Part of a small language model's weights.
Architecture: LayerNorm before each block, tied embeddings.
Each number is 200 + 40 x the weight over its row's rms, rounded and kept within 0 to 999. Layers, rows and columns count from 0. The size before them is the row's rms in percent of the matrix's.

# layer 6 MLP up, 4096x1024, rms 0.0783, rows 3802-3856, columns 768-895
097,286,245,143,250,178,177,134,157,232,244,249,106,231,194,206,173,231,233,218,187,179,140,185,191,221,199,198,122,168,182,176,185,290,207,168,222,195,163,243,213,153,235,173,166,205,145,146,167,235,250,356,167,205,232,266,184,193,149,176,241,179,249,198,194,194,219,232,225,234,258,148,169,173,223,193,159,212,240,202,253,245,199,256,104,215,93,210,259,248,181,164,232,186,208,203,178,212,158,186,223,187,201,201,235,147,162,181,168,200,226,126,194,190,142,235,157,252,273,203,196,163,197,159,193,235,225,215,166
098,188,220,239,174,249,180,253,158,216,202,228,167,229,129,178,229,283,250,197,213,194,151,257,180,198,199,227,183,247,170,214,216,185,203,189,327,216,270,121,183,154,241,193,257,226,251,159,163,205,157,275,195,179,172,216,153,215,300,225,234,222,169,271,180,129,228,119,209,300,186,247,232,252,189,233,231,191,186,172,206,183,262,274,190,240,168,170,200,148,121,183,178,192,159,190,202,207,288,217,186,176,239,170,254,151,271,182,127,213,136,226,196,222,186,164,223,173,197,196,157,192,193,268,183,241,217,211,223
098,120,168,240,151,168,221,210,206,154,272,200,174,206,265,212,249,149,193,204,164,212,202,188,216,248,202,313,246,170,159,263,171,187,237,182,220,264,191,163,175,202,202,223,281,233,226,209,206,126,236,196,204,173,203,250,183,107,210,145,175,274,195,157,199,234,188,160,239,179,223,198,223,212,163,138,144,197,174,237,207,304,176,222,224,206,256,177,225,258,250,151,155,132,208,204,189,155,233,165,216,108,161,259,141,188,195,182,141,297,245,129,181,192,169,220,191,171,170,118,233,198,221,152,191,255,145,108,237
096,230,124,154,193,192,215,160,245,230,246,151,189,173,180,202,175,165,225,212,172,221,204,199,216,239,213,237,248,178,184,225,205,234,231,244,122,230,193,194,227,178,192,188,215,222,206,222,284,211,120,198,138,125,228,239,226,172,199,265,196,210,202,180,228,230,171,155,289,277,147,248,136,133,228,224,174,146,239,235,220,238,238,150,143,231,242,218,165,207,290,149,136,180,167,257,124,208,240,189,219,260,264,171,152,226,243,161,183,173,109,191,122,176,91,198,155,192,261,138,207,205,161,197,143,192,208,178,163
092,159,152,185,198,228,208,152,152,188,203,209,139,236,273,157,157,219,233,197,175,188,134,150,131,193,257,210,273,188,230,203,175,183,224,243,223,170,210,197,242,162,220,205,185,256,249,161,159,182,240,167,163,256,174,206,215,201,190,154,199,222,245,146,177,190,217,174,206,206,248,220,177,159,222,203,196,220,218,186,171,201,218,253,182,211,241,195,163,255,259,216,263,210,200,184,199,248,266,234,177,173,183,194,239,217,215,265,214,304,170,210,238,221,215,190,134,260,296,113,219,234,198,201,192,229,136,228,168
095,187,223,196,236,135,189,191,213,212,168,260,255,163,184,203,200,153,182,201,145,130,170,226,199,234,224,247,223,205,228,159,160,194,160,243,237,245,151,219,164,200,125,197,221,251,120,133,255,201,170,138,169,185,122,186,165,216,191,219,212,279,237,200,186,225,154,128,167,239,222,186,199,201,217,187,229,175,163,193,103,234,268,206,161,189,157,211,215,171,173,251,227,203,242,218,205,250,205,218,237,245,144,274,167,252,155,138,168,136,141,282,222,174,221,175,266,177,168,200,230,152,240,214,210,197,184,170,174
101,165,277,154,224,236,187,189,176,150,239,202,204,156,158,192,210,223,237,185,199,165,201,176,228,210,237,146,228,183,196,265,125,233,177,163,121,221,188,186,238,184,252,231,226,156,270,205,185,167,249,172,248,142,228,193,246,284,197,183,184,171,244,184,175,229,176,298,172,152,144,213,236,171,120,224,182,196,235,201,164,258,136,192,123,190,125,232,176,173,190,101,191,177,224,153,181,317,189,302,257,185,158,176,195,179,159,255,281,149,188,177,185,224,198,218,178,209,189,198,258,177,194,177,171,224,179,178,184
098,223,260,253,144,186,210,199,225,189,237,302,150,205,162,149,218,255,195,198,212,242,98,173,172,243,192,243,119,219,288,186,183,178,219,158,277,207,248,196,220,216,166,218,173,257,214,196,205,147,145,212,234,231,238,238,228,183,196,167,223,166,159,229,295,195,239,205,155,226,185,162,255,119,259,168,152,160,155,167,229,201,190,169,203,146,205,160,247,171,164,164,213,195,177,213,185,190,198,166,169,192,209,150,175,175,145,135,200,167,171,207,216,178,195,226,231,190,136,205,247,143,206,250,144,155,203,231,187
092,156,208,184,197,138,197,188,179,214,132,185,253,190,127,224,176,185,216,195,187,229,157,219,232,189,229,260,146,135,213,136,249,257,244,195,173,160,185,238,231,127,218,308,238,169,234,187,229,152,223,222,161,113,206,223,214,249,174,237,287,268,152,194,219,179,258,271,237,219,265,228,202,204,185,191,162,203,203,237,224,238,152,210,232,186,219,151,225,149,170,234,173,199,221,143,134,158,244,276,229,239,203,210,140,222,214,158,256,188,185,163,245,183,238,145,128,249,219,192,197,190,106,231,227,163,240,145,246
109,182,207,170,235,206,211,234,228,190,167,175,213,250,186,152,173,210,120,235,154,185,232,105,179,181,288,194,212,202,246,249,130,327,185,280,196,213,243,220,198,187,213,240,134,233,223,194,246,197,182,218,191,228,229,185,233,259,176,193,229,178,177,225,273,218,137,176,169,269,213,205,224,201,158,184,171,246,171,126,192,227,269,170,104,217,205,256,241,188,227,184,218,153,216,208,259,210,219,216,117,217,147,221,158,263,173,240,159,171,140,270,176,193,191,225,176,232,188,267,126,185,222,169,252,111,254,175,241
096,209,202,272,194,149,164,232,167,184,230,201,170,233,263,209,188,181,249,291,214,218,269,234,200,178,206,202,231,137,156,234,193,194,233,192,170,194,196,210,284,179,220,191,264,254,194,153,176,182,254,136,214,123,221,286,249,229,185,150,145,235,250,213,174,223,218,206,162,243,188,217,170,248,189,211,189,112,169,179,223,244,220,239,170,181,275,228,82,231,212,152,256,158,198,191,209,222,174,154,236,197,178,339,226,170,201,195,195,249,225,183,271,176,170,192,260,154,171,196,206,193,264,232,155,214,190,195,170
098,243,155,205,169,167,212,219,169,209,247,204,265,180,246,155,188,204,183,186,155,202,197,211,195,171,153,184,184,172,189,139,192,258,244,168,152,223,223,137,231,178,223,143,188,185,207,206,248,204,230,231,211,245,161,200,216,209,165,192,187,221,157,151,172,209,271,233,173,155,234,209,213,146,185,176,169,203,158,182,241,109,201,195,135,211,212,272,228,203,175,191,222,256,206,237,250,245,245,147,163,257,287,235,165,250,272,249,184,161,154,159,131,174,175,223,69,185,206,189,294,221,169,274,223,161,228,175,176
103,184,177,104,202,193,201,230,187,177,152,280,169,217,189,153,222,217,238,240,238,248,214,253,166,222,218,107,186,111,218,230,190,224,262,118,109,189,224,193,200,210,120,202,210,241,279,218,215,306,192,202,273,178,251,142,190,205,245,151,187,219,153,193,133,239,213,182,214,233,162,153,250,198,190,94,151,195,205,225,212,149,257,148,239,196,175,216,247,170,230,182,228,116,178,240,138,243,216,170,190,193,162,212,225,141,256,269,243,181,172,207,129,154,243,214,251,217,201,177,275,254,172,179,180,302,198,208,155
107,212,194,221,305,212,207,238,181,188,175,198,230,130,216,160,219,223,188,173,221,226,227,189,198,199,169,239,192,222,216,221,219,172,163,224,145,182,163,239,184,168,224,262,199,151,213,206,191,146,356,258,206,164,261,179,296,194,165,189,219,252,224,205,167,231,185,214,236,196,145,164,276,228,171,205,209,170,245,259,180,275,237,163,225,239,248,176,284,96,252,208,199,204,151,173,210,209,180,194,185,198,161,232,179,203,120,206,208,154,271,213,168,193,176,261,117,194,199,210,145,197,244,233,184,191,227,134,207
103,216,153,224,217,212,187,192,190,231,205,193,219,243,213,244,208,186,163,221,200,183,232,200,237,167,252,186,161,143,147,179,189,279,175,234,286,221,272,113,165,213,223,216,166,211,319,200,182,210,263,127,244,197,258,202,212,186,218,206,150,194,210,244,267,206,269,217,185,212,175,240,232,178,246,222,185,167,191,171,207,225,193,93,196,169,153,164,263,184,176,235,160,185,199,161,222,162,192,199,241,233,171,224,229,209,295,273,174,150,156,276,162,220,238,210,206,119,269,219,218,212,251,256,212,141,172,228,208
099,268,213,194,185,213,212,92,229,199,202,171,206,249,207,244,207,186,169,207,207,223,209,225,252,268,246,203,263,202,236,204,191,242,204,248,172,298,172,235,178,183,177,238,219,211,183,206,164,238,162,219,299,196,198,210,241,147,178,236,173,223,261,89,182,220,222,137,199,150,205,230,120,196,243,258,231,259,215,249,237,173,136,181,159,117,275,257,120,258,250,224,206,222,175,176,239,177,250,199,167,259,212,257,173,202,194,237,191,217,227,225,193,196,206,289,229,190,176,219,255,128,207,217,167,234,228,145,158
101,97,171,127,166,220,175,178,224,159,193,167,186,140,229,182,169,199,215,203,230,245,199,240,221,171,141,206,129,145,194,143,193,288,113,258,170,193,216,199,278,287,177,119,200,166,242,198,247,192,226,247,202,225,186,151,217,169,216,155,306,217,276,163,231,180,212,204,172,200,179,173,179,220,253,131,185,282,198,257,237,210,260,226,207,231,125,173,228,186,192,224,247,174,238,247,225,185,154,206,261,232,276,184,170,211,273,326,156,147,277,206,182,241,211,268,106,166,165,198,150,226,196,168,224,205,180,117,176
096,189,266,204,186,161,169,199,207,166,175,231,216,116,170,177,168,229,245,245,200,227,220,175,191,236,203,273,174,202,256,211,246,202,198,181,263,169,222,263,308,242,188,184,222,232,150,159,300,184,211,223,268,239,201,219,166,261,201,198,185,152,202,230,132,179,250,207,214,200,195,206,179,233,173,221,251,194,214,191,167,192,201,170,130,283,267,172,217,271,136,150,181,279,165,202,224,197,196,189,245,175,162,185,226,256,160,239,281,252,238,213,236,257,133,215,157,191,241,186,238,164,272,255,176,200,176,190,228
105,286,200,192,216,194,192,238,171,237,245,188,220,185,186,143,165,203,180,138,224,192,143,244,180,180,214,226,149,197,171,84,239,128,176,181,150,283,134,244,199,248,170,159,224,177,191,203,209,239,211,158,147,174,197,260,115,201,162,245,156,127,222,189,190,241,194,163,180,180,230,219,178,235,244,191,182,299,147,164,185,142,259,155,256,222,188,291,172,219,265,150,215,89,111,231,239,204,193,190,233,201,229,112,159,252,258,192,237,148,180,186,123,287,212,175,202,210,104,149,128,205,146,230,230,211,177,166,201
098,192,179,224,191,165,215,212,224,196,215,203,191,163,143,124,178,185,242,250,267,199,256,192,226,214,260,200,182,213,266,190,166,177,206,251,203,233,233,237,197,286,228,190,115,174,222,175,207,130,232,142,201,113,179,238,174,185,172,144,259,257,204,109,224,166,259,177,136,193,214,220,186,153,170,243,209,180,230,190,240,198,215,243,212,146,192,169,204,119,218,210,129,215,222,181,144,192,164,171,179,267,252,164,203,158,213,233,173,193,119,218,223,199,192,234,164,157,194,224,175,209,203,156,234,158,213,130,198
101,209,170,189,159,202,207,189,191,205,206,191,192,182,220,167,241,205,162,209,253,193,99,230,149,188,209,286,227,206,197,138,141,202,152,291,114,196,201,178,214,212,260,210,208,177,243,171,241,236,282,283,247,210,184,179,223,121,230,133,259,261,184,146,132,153,196,239,150,258,212,230,237,333,190,194,156,219,220,226,233,224,217,230,251,228,216,197,201,140,207,83,130,216,219,198,248,164,179,199,236,259,157,214,313,263,159,222,185,203,179,106,171,242,190,177,216,138,250,172,244,302,275,176,230,223,184,222,171
088,152,228,156,249,206,181,169,192,244,205,232,271,178,228,143,198,207,176,200,203,205,234,242,201,167,232,181,185,227,173,255,205,130,255,190,183,269,204,251,185,182,191,192,204,244,198,242,139,149,201,260,234,175,220,249,208,190,143,180,202,176,228,175,259,185,157,205,265,245,160,74,160,178,200,213,229,209,195,164,171,188,187,185,205,258,205,264,159,151,156,183,221,273,195,228,258,201,230,162,214,215,216,218,205,225,176,173,261,119,92,201,201,231,142,128,168,140,199,239,192,149,193,198,214,195,181,171,155
100,164,252,237,212,217,117,239,145,271,216,196,231,150,181,218,199,243,265,190,214,174,155,206,221,278,183,176,213,150,171,183,224,191,163,174,201,143,264,199,212,168,196,183,225,283,239,185,159,180,130,179,175,216,84,238,181,254,202,177,141,194,128,164,199,162,205,198,162,216,221,176,168,156,235,275,304,212,154,158,257,276,185,157,169,230,121,136,250,206,138,209,129,178,208,253,243,200,188,260,185,171,220,233,151,192,187,185,194,165,191,201,179,216,227,248,154,213,217,206,151,175,248,193,139,228,216,195,224
111,197,212,180,232,207,206,208,259,170,277,234,212,271,176,233,172,325,202,139,202,207,142,251,251,214,129,244,186,177,158,209,225,216,245,203,144,157,204,175,211,125,225,173,228,178,254,149,168,198,148,256,233,171,121,152,151,253,199,173,282,169,275,229,170,216,244,230,193,186,212,181,228,281,177,244,230,167,199,182,228,238,127,253,256,177,217,184,77,215,164,92,210,179,197,210,205,235,244,149,255,188,143,159,197,162,210,129,264,215,178,204,196,126,179,215,168,202,247,179,184,174,202,285,252,185,220,231,239
098,192,126,188,233,299,167,217,205,166,137,197,120,206,216,191,229,184,185,174,129,191,200,192,164,112,226,227,204,158,236,200,152,280,210,159,137,219,248,202,173,127,197,199,219,142,190,134,259,286,247,216,202,170,186,178,202,223,193,207,254,217,192,179,181,222,261,148,171,207,198,87,204,157,159,307,226,259,257,170,184,289,222,224,172,163,222,330,266,135,220,158,255,183,190,272,162,228,208,187,235,240,201,216,144,229,246,265,186,207,163,244,197,221,233,237,187,267,233,175,196,176,211,227,221,216,151,209,215
096,247,246,211,181,237,246,219,168,125,261,196,249,222,166,195,249,202,157,246,220,158,233,141,202,170,209,200,232,178,167,147,280,262,190,200,232,108,202,185,192,249,228,169,210,249,162,170,195,133,144,214,190,115,128,238,203,220,174,156,120,225,220,163,222,168,217,219,207,149,219,137,135,118,104,273,199,201,190,143,163,246,155,203,184,106,231,214,246,269,157,225,161,195,178,108,187,206,180,224,177,199,135,220,154,240,174,212,202,125,164,205,170,183,195,261,169,205,182,200,210,195,224,203,212,200,185,165,179
095,197,269,185,233,163,163,230,132,109,256,226,172,192,181,145,138,257,201,188,154,181,183,168,182,106,181,141,186,200,161,241,125,168,162,170,210,225,215,220,227,127,163,215,151,188,163,259,222,217,203,195,243,228,208,242,268,155,173,190,150,145,162,198,232,232,144,286,163,212,157,197,218,275,128,200,248,220,146,220,219,154,173,159,153,205,181,233,174,204,207,213,212,179,199,180,152,209,214,209,232,193,168,209,239,186,92,182,169,258,238,152,181,142,215,178,162,158,203,218,171,138,162,248,214,190,177,147,228
101,192,252,163,260,235,141,148,162,200,229,216,248,196,214,227,138,149,189,161,237,193,153,214,183,179,285,208,220,250,200,184,223,232,265,203,212,228,211,227,225,230,250,167,127,217,187,187,232,196,184,178,178,239,166,310,197,234,208,221,232,209,213,227,138,210,221,117,239,180,175,235,181,255,189,265,205,121,205,215,176,201,242,173,219,269,194,170,205,185,175,230,190,195,245,238,211,187,267,186,199,203,151,161,201,229,119,202,179,247,160,209,144,243,217,218,97,213,194,213,216,177,221,269,195,205,69,165,199
114,201,248,190,236,212,179,241,152,241,275,171,190,258,146,165,211,214,210,250,231,209,139,184,239,183,247,204,241,278,263,216,170,162,177,162,133,213,282,291,179,174,217,183,143,211,204,199,213,245,164,174,178,183,214,217,205,145,131,200,215,191,190,116,202,203,283,239,187,143,212,183,147,159,265,230,225,200,153,165,215,197,257,175,244,223,207,199,168,201,189,240,259,175,77,183,151,271,98,214,126,302,259,230,185,156,214,181,288,234,225,158,247,173,271,290,249,143,200,232,186,302,246,219,291,245,179,201,161
101,221,217,164,168,205,280,173,217,179,245,225,193,210,140,261,132,209,205,153,230,144,107,213,214,217,258,192,255,144,204,213,236,233,175,262,192,274,201,207,180,224,204,267,207,307,194,176,197,115,249,158,200,189,163,302,182,215,192,186,177,315,218,250,272,247,183,195,178,154,201,242,244,207,203,157,224,160,158,222,196,219,256,249,167,230,180,255,166,254,208,179,219,140,184,191,195,202,170,131,238,268,257,187,195,309,220,228,159,173,173,213,167,145,251,207,232,228,233,229,175,281,168,223,213,198,168,169,249
116,183,214,268,200,173,193,200,197,220,207,202,171,211,202,187,134,208,154,162,160,259,169,242,211,188,216,245,131,219,120,179,208,182,250,180,206,230,162,191,201,180,157,149,274,216,198,168,191,230,246,252,376,213,211,182,214,158,201,203,134,223,165,159,219,281,187,206,201,180,240,184,222,200,162,219,156,141,145,86,306,227,178,217,183,155,228,184,166,315,133,174,198,249,208,210,235,182,221,219,233,96,265,226,114,190,179,210,282,196,154,198,182,226,215,147,205,175,184,253,192,187,231,173,209,177,182,168,165
098,170,162,201,185,131,232,199,195,211,217,243,151,194,228,219,186,178,291,153,225,189,173,225,214,171,245,166,236,131,256,170,168,198,233,195,239,199,251,180,236,267,198,96,143,228,204,196,205,216,236,197,179,162,243,256,217,213,222,257,149,272,301,119,218,245,220,183,158,142,119,203,213,159,202,174,192,299,234,193,234,280,173,166,138,195,165,202,212,276,210,259,236,167,249,210,229,277,238,179,185,207,164,250,136,153,201,205,190,234,221,202,207,127,206,193,254,214,128,238,215,199,166,184,246,235,202,190,120
100,220,169,202,216,249,177,178,213,205,183,215,148,233,153,187,183,140,212,161,175,217,229,172,167,182,221,209,137,244,228,286,213,188,218,220,179,217,172,173,201,224,199,139,160,193,143,204,162,155,178,287,225,149,196,214,181,170,218,193,161,256,217,171,209,121,197,218,164,154,214,197,220,224,181,227,261,198,177,247,194,158,178,156,129,191,218,238,210,193,210,255,234,163,151,279,86,84,169,132,113,216,227,241,158,185,165,221,216,244,259,134,176,272,227,212,175,235,279,162,186,196,201,256,164,143,277,211,225
093,130,185,150,208,94,235,177,153,178,177,72,198,190,162,185,180,227,265,233,190,170,230,115,133,201,168,261,233,240,192,195,114,114,210,145,137,244,231,242,226,248,203,144,241,187,277,190,209,263,122,211,199,202,182,154,215,253,270,177,211,236,262,159,119,152,183,205,210,217,184,219,157,178,243,152,294,166,232,180,156,196,123,227,232,188,118,173,137,156,235,199,243,239,226,138,223,202,217,244,168,215,182,207,186,206,178,210,201,193,213,200,177,153,219,205,182,243,164,143,237,153,247,172,176,113,173,214,193
098,167,199,232,179,209,175,259,190,172,193,268,242,187,211,164,275,255,190,260,159,174,103,229,168,211,258,232,231,215,168,250,185,222,171,165,82,210,264,182,155,204,224,112,197,240,185,147,216,175,215,175,261,153,219,167,218,159,135,213,224,162,228,222,166,150,237,238,175,172,208,222,212,250,209,156,209,213,137,256,202,181,204,212,258,206,235,216,209,208,210,213,260,160,189,197,273,209,227,232,149,206,200,202,167,246,219,162,205,193,254,211,235,196,200,168,234,165,191,211,174,171,237,308,190,160,189,210,183
095,211,197,147,121,134,225,187,195,250,197,163,303,230,231,155,236,161,214,199,227,168,185,261,239,178,139,223,256,176,171,188,170,231,214,267,171,188,131,248,187,300,240,131,171,148,219,205,175,213,196,230,279,191,267,192,138,243,200,193,180,232,255,96,169,174,253,217,206,203,217,196,197,254,243,196,161,196,170,179,216,231,190,229,146,252,140,174,240,236,183,199,231,236,218,186,200,238,167,119,263,187,153,157,269,178,194,186,198,154,217,215,242,230,168,159,152,226,148,259,167,231,228,187,187,139,134,209,167
095,162,172,247,213,225,148,260,199,307,211,239,265,175,156,198,181,251,228,158,214,127,187,166,288,176,218,187,169,133,144,183,162,284,308,142,209,260,184,165,196,232,131,173,236,213,124,205,201,260,200,217,202,124,244,155,264,198,246,243,193,206,210,237,172,195,186,172,206,150,200,148,220,166,155,219,189,191,235,140,183,262,176,186,208,240,301,175,181,284,171,147,114,242,174,292,211,172,119,264,256,269,254,193,185,233,210,217,207,174,149,180,192,219,219,232,194,202,199,221,193,207,229,182,159,233,293,220,191
099,160,234,186,140,195,267,250,196,93,153,195,193,150,222,252,229,279,178,190,181,224,250,176,180,147,241,196,236,154,166,134,150,238,195,216,182,195,191,204,193,254,181,215,235,243,244,94,170,206,228,319,247,260,160,199,185,214,260,206,213,217,165,178,175,177,265,228,169,217,235,166,123,234,150,219,157,123,259,152,166,165,229,289,217,280,196,262,186,181,275,174,158,143,209,176,252,173,241,175,207,185,229,236,212,128,281,201,164,246,199,252,231,210,251,168,161,178,154,179,251,132,164,258,176,163,209,236,229
089,249,251,220,207,236,189,228,222,188,182,189,179,235,187,229,254,230,237,220,181,273,215,216,207,257,217,236,289,238,151,186,187,260,193,204,224,154,241,193,198,102,195,225,254,142,175,185,217,209,209,199,239,164,220,133,214,219,252,181,188,165,143,206,268,215,139,275,180,190,264,227,299,223,210,184,211,247,194,238,232,169,248,190,225,209,126,218,181,130,236,228,243,187,168,208,213,191,178,124,169,235,135,142,237,178,226,204,98,144,228,242,169,225,194,277,205,146,194,161,184,240,213,176,208,153,155,287,221
094,215,199,133,250,116,166,174,227,248,167,191,169,175,144,152,205,209,192,165,185,250,252,220,203,182,176,256,183,186,108,147,204,191,206,101,179,216,142,177,232,214,224,216,226,181,128,186,251,187,202,153,170,114,242,244,264,199,200,181,107,238,159,209,204,197,184,231,233,277,163,196,158,225,191,166,199,192,139,236,226,267,239,187,223,242,163,164,176,248,205,187,161,178,200,239,165,203,197,239,256,176,185,178,196,201,206,162,218,205,224,201,200,224,113,220,180,227,208,217,184,175,172,263,169,231,223,214,190
109,293,184,176,197,258,242,187,191,213,225,232,203,215,267,202,196,178,189,231,216,180,228,214,176,206,233,205,242,232,258,182,279,181,220,217,185,195,153,208,214,239,220,219,134,200,189,250,192,231,176,258,211,198,223,154,251,212,156,140,204,277,173,176,184,259,193,285,183,141,198,163,244,189,195,171,145,221,216,196,181,169,192,174,226,210,220,259,145,222,176,201,141,181,223,120,209,177,180,202,267,238,215,191,199,217,260,219,184,208,194,193,200,192,224,165,260,165,217,188,192,175,93,269,299,195,179,102,201
100,203,210,227,151,211,177,130,223,208,210,133,167,212,148,215,223,212,196,206,236,247,181,181,207,170,164,218,169,225,270,172,128,268,214,151,85,209,305,252,189,224,125,180,259,255,266,211,228,158,146,124,208,216,233,210,203,228,189,139,249,222,219,240,149,161,192,215,180,159,193,196,294,186,234,228,151,179,173,240,237,235,196,199,170,207,101,235,201,175,178,234,205,234,140,181,221,266,171,268,222,214,248,250,280,176,187,202,218,217,229,205,268,232,292,205,217,125,232,173,195,136,231,186,187,164,151,183,213
111,236,143,241,113,152,202,199,258,205,168,140,173,175,200,174,177,212,224,172,217,268,126,169,135,234,166,218,199,145,223,211,270,165,184,127,232,221,224,195,204,276,106,238,221,237,230,217,267,194,149,191,181,256,255,208,122,241,238,236,204,168,259,109,177,206,163,129,147,206,203,203,201,223,194,192,130,193,179,240,113,251,205,177,94,120,194,194,134,173,236,247,221,217,194,167,167,189,233,227,211,251,263,211,157,192,196,142,215,174,215,219,180,281,158,184,224,239,220,159,139,199,175,235,191,220,196,199,175
101,137,227,151,266,174,196,227,187,177,173,175,170,153,222,173,231,202,178,160,146,199,247,251,230,250,143,229,245,145,205,184,169,231,172,156,125,221,229,183,207,188,181,129,138,259,229,147,202,201,161,171,264,144,273,229,210,231,261,176,151,178,175,279,251,203,200,145,192,176,174,197,224,249,143,133,229,218,217,235,165,210,187,194,168,292,165,224,174,278,267,180,242,138,215,168,197,152,195,253,260,175,211,173,231,194,191,199,204,238,190,239,225,231,164,162,244,198,207,224,193,147,198,152,194,237,124,209,204
101,239,230,207,212,124,137,203,216,280,134,256,216,197,183,200,141,199,184,185,218,190,246,167,230,182,162,133,256,189,191,212,227,194,213,140,220,210,175,188,232,244,156,217,206,237,212,130,151,214,262,273,212,220,168,255,163,298,231,190,236,154,184,226,178,218,237,234,182,167,208,191,196,185,171,197,255,261,178,218,194,196,213,207,198,287,163,172,174,196,157,182,206,195,138,240,213,183,281,179,243,171,198,250,131,162,220,186,188,247,209,184,241,150,118,161,222,229,233,228,181,169,240,229,166,219,255,179,298
107,202,272,221,231,220,185,180,269,219,170,171,184,229,187,215,209,156,251,95,201,218,182,168,245,184,256,251,114,181,164,140,230,236,140,254,204,129,222,190,229,235,174,202,184,160,230,182,208,287,287,224,215,145,246,183,207,245,237,205,276,281,131,147,200,168,235,126,243,214,183,219,167,235,162,263,251,201,121,170,246,217,279,251,191,150,244,227,167,229,194,216,193,172,179,228,156,117,210,254,185,219,181,234,201,255,274,126,186,219,110,177,227,137,118,245,138,175,256,185,188,168,157,217,161,202,211,169,221
101,229,241,258,216,216,164,179,259,199,205,221,173,267,194,115,190,200,187,138,165,235,256,201,274,136,185,127,240,164,243,238,226,149,228,306,207,264,168,175,223,236,220,237,189,147,169,134,254,191,210,219,161,221,224,234,241,242,231,244,202,160,241,183,279,222,191,181,196,228,163,188,134,233,181,165,247,188,259,138,262,185,187,169,179,144,197,158,115,194,180,191,213,187,245,302,234,198,171,223,298,241,209,129,203,274,240,259,102,205,234,218,250,204,161,212,209,186,151,244,175,249,178,263,226,201,117,228,248
110,194,193,258,117,160,220,274,300,164,256,190,174,283,240,142,205,238,229,183,123,111,206,146,244,215,183,147,293,226,233,184,231,219,218,258,201,190,222,234,209,189,249,201,196,266,201,233,229,156,228,156,203,115,190,176,198,174,55,164,221,165,188,173,201,214,225,278,154,233,211,236,138,170,225,190,198,230,188,143,156,145,266,128,167,234,222,178,232,179,172,159,251,180,136,233,199,169,170,224,135,242,217,221,128,137,143,197,238,223,232,230,189,167,156,263,242,238,94,263,207,222,195,193,249,218,214,194,176
096,194,235,149,178,141,246,105,197,156,185,173,242,134,143,225,222,233,200,221,212,155,176,247,212,150,194,197,200,182,150,236,242,194,180,202,219,149,236,210,225,160,166,155,213,177,134,129,122,118,188,176,186,169,237,211,204,176,192,252,281,222,137,138,152,184,207,193,175,226,203,209,166,184,248,202,226,204,207,192,190,209,260,134,146,219,172,229,201,251,153,198,221,250,170,258,176,304,142,205,237,223,186,268,202,131,219,153,180,212,220,218,144,198,219,263,188,222,180,170,114,236,177,222,244,272,169,147,217
099,189,196,210,148,237,181,187,236,132,142,147,222,193,186,239,193,154,192,192,211,200,151,186,256,202,159,132,190,259,149,239,206,247,179,208,223,126,163,153,172,176,195,206,169,200,164,175,228,203,261,236,296,287,227,251,154,105,227,248,172,186,189,208,155,236,222,180,130,198,217,221,178,215,253,253,249,237,253,201,206,238,236,211,194,204,158,141,193,142,252,160,225,158,190,227,200,233,293,228,245,193,190,236,266,197,144,202,167,156,234,247,260,220,228,219,167,187,166,232,251,236,295,197,150,134,123,150,223
103,258,196,214,162,205,187,207,155,147,146,247,144,191,244,129,265,236,192,265,205,257,159,166,263,253,211,247,181,219,202,186,196,139,199,244,287,176,178,162,260,184,203,181,226,205,189,242,202,198,225,197,195,236,187,267,242,178,198,152,225,136,190,170,272,137,215,244,197,211,187,103,252,193,217,246,189,77,230,217,302,297,114,169,190,106,185,260,170,196,260,141,203,208,185,287,176,240,91,194,192,237,134,227,158,196,181,272,209,167,243,162,172,185,173,248,238,280,156,253,151,134,206,145,194,224,204,201,125
103,229,184,228,138,234,182,166,188,211,219,196,195,207,254,224,141,154,217,163,269,259,236,201,279,216,207,195,278,187,161,168,161,199,226,198,191,161,218,183,194,213,143,215,180,212,157,158,246,212,194,207,223,194,282,251,173,187,192,224,260,198,190,130,282,194,160,203,229,268,185,225,203,201,180,259,204,270,144,207,154,205,254,111,182,236,199,182,205,200,165,158,175,163,137,139,165,192,258,165,238,223,207,287,221,188,251,185,155,171,169,189,241,211,225,248,212,213,195,172,164,254,151,218,235,211,181,239,198
099,177,246,155,229,181,218,206,156,184,202,212,194,257,231,140,187,150,154,134,173,181,252,268,203,204,235,223,266,205,152,262,215,165,161,188,232,175,264,216,270,115,183,271,183,214,168,97,217,141,190,216,278,195,238,167,246,245,119,245,196,218,210,143,209,208,151,209,194,189,211,117,239,160,221,188,220,238,157,178,211,219,223,165,237,209,219,175,219,161,221,133,221,231,236,161,229,255,176,188,248,237,178,168,233,220,231,169,173,211,134,193,241,210,214,212,250,163,172,249,197,165,223,210,281,202,179,243,278
100,250,135,210,256,215,159,220,200,219,200,161,271,123,212,189,284,207,159,208,220,214,170,245,165,155,212,137,152,233,199,219,208,221,176,242,181,231,213,150,185,158,187,290,217,181,278,208,197,234,116,256,198,229,112,200,164,270,206,153,254,256,246,188,185,191,234,211,139,258,219,237,187,274,232,162,258,245,241,219,161,250,208,205,185,127,201,185,165,238,220,235,185,181,208,171,180,136,269,217,205,194,219,247,170,221,156,237,163,175,231,247,182,205,167,197,216,209,198,212,187,213,136,213,187,203,213,279,278
120,220,141,163,186,293,186,188,130,176,180,209,178,142,162,268,231,169,222,236,183,210,217,335,214,129,260,176,202,202,233,198,174,180,262,208,207,213,158,245,204,124,174,285,175,141,193,256,119,184,195,230,221,165,226,244,216,101,240,169,185,239,170,125,262,187,239,167,168,203,232,196,199,222,177,224,191,193,226,142,231,166,287,204,167,166,210,151,230,256,152,164,143,210,165,157,197,234,255,152,288,199,191,207,268,193,191,220,254,138,204,302,235,202,170,199,109,217,251,252,169,217,147,194,183,181,196,236,243